From a checkpoint of a small transformer trained on Wikipedia: rotary positions, 144M tokens.
Each number is 128 + 32 x the weight over its row's rms, rounded and kept within 0 to 255. Layers, rows and columns count from 0. Numbers have three digits each. The size before them is the row's rms in percent of the matrix's.

# up: layer 8 MLP up, 384x96, rms 0.221, rows 144-203, columns 0-47
# down: layer 8 MLP down (transposed), 384x96, rms 0.22, rows 144-203, columns 0-47
up144 092:103145115109144088146123059109179170182119125087168151187131139174062107116106159134138087093131178114074106158046177113140139178076136179080150
down144 092:129124079143191090123214053112076070107099136143174157147181108087175133135064098124215169129148142119156135124129089113089092123152118024136123
up145 104:141124124120060134187119173120081080199133164095151159134068138108162176130125072135114094088134137152080109093118098174113117119099139096133113
down145 099:107133152132156114102115145114152136154131127124093054166105060077176167094118163104146044133144096086097113121127117090164102137109069105097105
up146 097:081142171090141167104107168161119125109104112135168169114057143165146156107094125142093150088097102099162105116136143103116139138142139234149138
down146 097:136072138175163163089169146103170112155100138121150097127181107203133167163138126120166026038153146092105158133077174146141100130112128122142091
up147 092:114174109117123169150137185085102130096112109170187165098179104126201067121123182128099122141093142057093137102132092149126096078112181131087135
down147 091:126111100192115092142137093171149113146112151017139128151075172076082137112146095070166155155121128189136126132163137110093102150093174115151101
up148 087:090136121109144175085140133121152082150125144113071088146141119121113153142076108148099169146094081075090139186138147152122119165173174147121099
down148 091:138072174168128134140176125160208151127160197172150107145122124106158142170123140149134088167053206145064137165157129121102076103128159128078149
up149 099:126114120094157148035170113097142193159102095146172142156102071123126075130158082174125079157145167100125080172140194142139157146109109108102112
down149 092:113124127121114100190105145122110122122180117080107147153122169091081140118073110104108088157126095138071170123165124073121102169120154073172142
up150 085:159158144159173072128121185087137145119128080122141115125126156151138092127116075103110089149110129151163102090141124174111171172103133063107048
down150 095:133100068142083153104114127176099104128147130087119160124156079090115072127086110178148161107170129084157115137102061118163122098124080143068136
up151 110:110150148135128144069106129095146165183081101107135117090135117082158082099101081185155159129161051105136116138033134084100080089103106095146158
down151 107:120145120111095100105074062116158126128168123130163159100103115177109071084149160117116122148114110148142089085118108191142111196091146183115150
up152 099:096110087157131136089169130160097100187197149102085109072150124173037112075152120113169134125157142146178125122110180138122113106158158131044102
down152 099:189105109061144116163100161092138098130117208136179115141119113165121202129162172131149075080159155130118150074130132114160163130127140129119142
up153 108:064124082125094130041203150104130147139085065141075116094120124102144056125155116148137125155173155134175083137078144133103173070124085114095106
down153 112:171192165074115109160089068074078100112141102179117141141113180084176077137087175132086140123137093160165139143129096103148125156206111187182148
up154 123:134147113138135129133187097132088174088098160096107156032139166131170151132149108103110125104146129107155056089084166152126153049127131119093118
down154 084:144161095099183130122101182136153161092128112085075091077136152125158149153064099130136129129183147133066106124078113114143090122174073148115223
up155 117:137165144097073178121135071128105130158171105102120134135143200068176148061086100090097151131106143150095079116202128123117162130095122131101163
down155 100:139153084118137104091092179063111127140086114137086109116095140165145109103082067101140155171152150114156093159132150165150088127205091136160155
up156 082:115165119123038108164121076073112097199114113150147118127156166094166140101133103123136145139140131122155165086058109102127122092131147088136148
down156 087:155162139131036118171147121164092137055138101140117163177129112172078113103106157102162101126145128156099176156084140146109110154147099128153106
up157 091:157141144134179125139093157092150084113166128134128199072146148118201140126181103181147124167092134149101180144151129139083174074120144175134140
down157 096:109158145132159126157138165103153072101137128177114134124085121107006201133179147113171147122137107160150125125136197173110156135146069122138126
up158 106:069157084162165114127109107134104119174110131136110114109219140107155128100162154101130105121152095110148130146193137090103086134124128107097083
down158 103:128124094146167132109064116154087101145111142146157102116133138112140097128105095147176140173143072144193106170113175089127118162147062164150128
up159 108:131142080147023186125113163109151071175075107122122097088125159163169119182153147165167123198142113103094111108147133155094111154074137102085119
down159 112:141097161184035120142169101085113122116097085141158176115145128079124149155116130130094113105167138091139183081165126214131147214133127108143084
up160 105:043110112090163083094080098109109139081146170138088169186084157111179138095137128114091117096117197162132172119111125159088063138088117088152110
down160 104:164115083124127116126136138097087208171146143165098166078086096124090168062137132128153112169156156129130158120088093085096138131153163113147125
up161 100:119141178116144120163153115134097142115103120139187153111148145119089218111132149101131095145153096233124097096152113142109164157136094147104141
down161 101:109100120165110117141071103086117104113131125079059173127143188175124088092109193116126137140101101057091128137138121125139111048163205120154125
up162 097:097201131073109181080113146105148117168134147115066073104172167128087127140207132152067134136182118174128141064111087086069114129075126123080143
down162 098:118120200136047102132192105147154149097120093159153094154101126081120149159155107155088143122094102115069147103143129144145106151148058145195106
up163 089:177137180085115141143065115114171074115122124138166140091130176072109156128158090103110179141081133164123186088170180122111039169143178177100131
down163 094:146141092109173124135126167118157134102134153174097153118097084141144216106136152159166178141137133112070095071134120111153112122103136118132178
up164 115:134116157133105157139106093124089122140148126113200102175107107113128145150171179112153111164175088139189122084203063080140110116112105133140161
down164 108:127124103156142146133124125164132087122098172083053132167127171132112101093153109163143131153131078130136034124126151151079155121091098102222169
up165 100:141071087157152139127115123123137111122144132139118153121160189134157092157139143211138182122068184114163092169149117032096147097128155122135085
down165 095:146132179120140159164155107163150085103064041135182108091157185147085090147119138139135147082175122177092102087109099127176099090114035125140101
up166 092:122121169100135130132195093131156103153132100131109120126115158158216113085080154150075097199129138117111070109137116070057162115118141126111102
down166 101:141116108134146220141158107197094074094081147146172145085057128082069106167111192157157155150169087174084185153130077107083116120142122121149125
up167 101:146171133109029155170117126129095189181137116130081118140126161089199142143160144127179145066174143157201084163105066128154146125085147054114085
down167 098:093112095129095137153061115125133147175150170172060038129099084121131174127127158189157153117096102125130121124120115150119108145080099132109096
up168 088:209122096078141083093129106184155117103127119116106118159142146119135153141199087107164177117121177111114160132119143143128123182118094189140158
down168 093:128076133124109074090162140119173160149125165168118110102095140174098073143167135121140087079111152122103141108155123098118076143140148044144111
up169 096:105070163133151161164153141134165023113139129065144129081158141122148106116080095151107187169142175114103122114149129113128092065126130151135093
down169 097:114131173127162201118096124147141100130140162129188148174195113115086134140174119126136179136068102096104187130116124155123114107176073117130094
up170 094:067108128118111146159116145134164140088167107115155107176074086070135197124146073144105150122082073127133185142140083152119116163132152111120150
down170 095:152103080105137142095109159168176091093114093140115027155097106089100172132132127150107150131194190106081119155156142117179149208093091104133125
up171 095:086132132143136129095069104145179105089105152081115149135159112123111148110146106127184138047090167131135136136134097181161086139106155125118159
down171 091:180129117122087119177151122096132153124136130214132100125136142142120089116131125183101146119066106164140149144148168106115140151136101150111128
up172 102:122092174177149175148149161134026151168096169183130163170078138081141094140112111083100101112092129123162150089125154127120064099102156104163049
down172 103:091183190152127098102094162154185138147184113088090091051191133076099092113100186123101130112171153129105118100123146091102152139157135126100118
up173 110:151143148153143120095156162152115106120136172105103136152156121094049160161065152110139123135153154162164140126085120115175110136114230087101142
down173 101:118137148120135171121168120166207114125115085161091097100084151162119164076152173103176173123132209147138077084140131142122122127137134146130137
up174 092:151114097089091113081177199127156126116156094130116137182157179158128086084175152107139149131109137186112141170140060131083157120136150174150120
down174 095:138173161126120119131080125158143091126098140137117109185141134132098176132108137104125106115186221145178139111090195132084120158102133094065132
up175 096:069174109129186137134113148129116122135108186117134069064115152139114120179062144108097146092095086107161157148139112136071150103128201116136076
down175 097:136135135213188103111172135121110157143140138145131114117106106143100122108098127181130143115102134126075148176137131108164093160108080114094133
up176 092:148108071104103122125155129099110134119167131133140134123063137138171109118093130102165126123129102111170164089077132156144158147135117120185131
down176 090:077110145106145107148152102123100153081116117046067100081130166127137158115105178132138095118157070108071158144158158103132127091172095119122126
up177 094:126126148113146160152074133149112147117103097129071148097119132170130154120104054135036129146069109094201092180123170169132110145112185126135145
down177 096:166121114150127195135127131035164119143180167103101102124108089111137148133125179111159212107124186092159085112066081108195075122155066115128100
up178 093:145155150166132085090142091165096129084206116118134161119111149119116061079105118138144157048098150121109154088111114152161152152128178106125109
down178 099:143072102132114168106130142145168136139134111186122182175099103155145116171140113160124092094203118134084155135083121173143116151139149099165204
up179 091:146130116116096105104147121168094071155131135083154159148097138178100144128109071127087098152117173103126172186169116170113117129117166149092125
down179 090:103111077049136116175150173123162108149177140126130146145102061165117161157105161131142161086120138071123104059150116125125097144083085114177104
up180 088:120145174139056152172124123094156095198116118152035118116166115136122061125170163130149141138137096148085125045108139125135088115135131135135108
down180 091:088105082137131167070165088081100168123170112158097156223109158062121158094112148065135132163071154108109172193108107148178146092148125156106123
up181 096:122178154137149114181115128102076129156143115128135156152164105148151131145142137159108111109129171111143088169114161192086087101115135183171146
down181 094:125109085057133075105137095184157148138122127096113113105203113095139116116137124138150058090219110110098108077147087134195201117078167184133136
up182 104:124163134113089080040156137203186103158095150164112138145172120107129111116147171083169116156059100122153061134167116118111161099165116099158110
down182 110:175136105092137175136200125140122122171084122183155118124206176112127151149085106110137128098066213144123121132125110104119075159139126176149089
up183 100:112134082104125104117131103119192136145131162159101143131167075141147091114157080079076141144134099129094182140116149145148146118075176174166184
down183 097:102046102189114092077119135082093098124076155154155104128178176165097104090123151158149094143108092139080171093147111084130062151182144120171125
up184 097:084135149100133129113086140124088110127137185151140153135149099124109137164106101094153088095095119119142156129102114177136100127107109146128131
down184 094:075158104128167113091077170151125110107170162122102130141179149149087117126113136099182095105079174115117114147162135141128155062040151122156128
up185 105:118135158142152092139161133122150095150098138106175156120092145142158080142139146075117119096095111146121121156134118117150126147161078242121108
down185 109:139122137124098106128130153161152121088089084126071101115107093050123127143141139178147138122203137127135056083173132158091159109116100113100107
up186 104:131170126116137128112166154092184123153123158125159149067115133157164161153125105090112147116148108104085089107133148110101093133070158179129058
down186 106:105114126144022116119107069125136135071142132152102102132138128165067149101197136176128099159138160081138113086126157194145143110128199119130179
up187 106:104121121166141071087079204132176161113067044089111117098103136106134142178116133097132135094149087131176113167163128165168091134156138144077124
down187 108:103142114068133161168110142114128120114150125108139116127091167157185026131108181085100135172124081160200119079117195107152099128165152131184057
up188 094:093071194076144092079112201149148194127100187117168121167120132199159126147104155129104149142112113164173093131086092078176142117127146075110161
down188 089:120130136134083124175134131132143155106146091143167063142188158155131119120201138152164114113120140131169174105065158032067140147149107101094129
up189 106:098116122069131095089143106087116100164107158132169160202156052148148057127111104094144134128129154155089158094084122089138164106140084169111120
down189 107:129107123127055049099137155124142122102161108118121067090183093143129144092114122150098093087110146154109139128142169123139147098164211087117117
up190 145:102100144143091069120177155095142131150183134114132125123155091149106160179106219164133189097135104098159099122080097076174169102122119190113179
down190 105:133129149150132124037109201095130163152203117128101145152160031125154132149098137139120124133178170069125108143104087116114089106100090154110125
up191 101:109073144090193145050074076072155152136116125120185168134108161106115106115162130132137155070113127066085142133107147161128112100134105138164165
down191 099:117109143116140118143092092164113118171106143149116055131093136201126181128143185093178131133122166163098138090208152136089165090149140066093078
up192 098:065146181075173158106126083078042156152095185105178111117120066130190136090168196169116139091128164089104130095138151073106148110109138137143144
down192 101:171146169160124087162107095169083063100093054124100151094179165114057084135125108110073182143051083153116146142114158182098121169177136084092135
up193 099:118125173105128167117116108153114109137132161188136169110125149130082118088162119178155123153134122120103122163128108090130214078142137174119093
down193 105:088181169143083131212139120116182121139084124164136071146125160073115095138105181189147159154110126111127118137173117106127123098149089135100106
up194 096:131130118104172123116144124245134075153129105183139150162080136145154093153144115108124177086173178109124141126092135109126111144135117098096087
down194 101:089194150114151109137137101119128147109114090113151206067125166155138131107103146136103135096152099112154152139095144109069106069187147203122121
up195 088:095181119126151163124089114099123095103103138191124177135084072155146065103095136141110124093082155165187091108107138113119105094158091184115129
down195 095:079098105182136117089096115113064209122167136126122125166162136075151083124105102122086158122109097131121173103128154141172124138147085079095136
up196 106:104086081164188081158140128145109137138178127128196082110111102109084100108061130102111177139101136117117182163136155164133125129123125087125058
down196 099:080211109180094149137117107117111158109129119081129052175113103144098130108133137135123156131176216083142146128123136142110103144083121056135125
up197 102:100054123109175133096167147142166081104105115117139116084139132114154051197118152146140167139079163136155113179119090092179102108160093135117144
down197 101:111179153123138125114138124128143116113129144194112083127120181189097101085114075161155126138087134167139145153136146108120106105189129145114105
up198 093:154185135111134177131130158152101159109221036143092110155174115078166103139136117109106157170105101132144096146158140064108155114106176104154108
down198 090:103110157173139140119134163153147164064166114156133086112142094181092073119150119159147184071132099181094162113085130130156083122086138162130085
up199 104:103130133094029111081075190120092078089096117116169101140135132168189110117117104092146111062075147145127136112155087134124161124054108151163105
down199 102:142138224192132167104097091134118058139095096171121141184183146079126093120138112144148134146151093091125140131142091162146194150102154148115081
up200 111:182123101149081084123129130120113089148098085142121151125126133144135144133125202104145147091094135153165120105135138117114103089072151178133133
down200 108:125116118114089107127143166124117105129174115147153073076126150117169172114179169148146165114162085158114103104135137071066120117104095153068091
up201 091:137139120149153083102158105159101107205094141110154133113090121131135114121168100144125186164137154109102142173145184071185094176125120170181132
down201 093:160113140147091152137167145123102128095107067188092137155146103173103112157130178139172118132128063171137153078103140080132152115137144083159098
up202 103:179161142132094179116083100131102136128093073134061150104147124123150140107160149096171141054071120084132142069102142135190110135101113121083138
down202 104:154151141144123130100094118094136116168186123171181104148120078123127174100165074148122146104055182116143118107102112108113140115135130119149140
up203 085:116116123111159123116143122114093126161082181097136129161122087135137133155195157138105111125141107120130110128102141190131144100158170083157156
down203 094:187145107145134186104109088180163114135118073113168131115137092175113078075160133115107127133062106140194141133103106124068140089050107174088108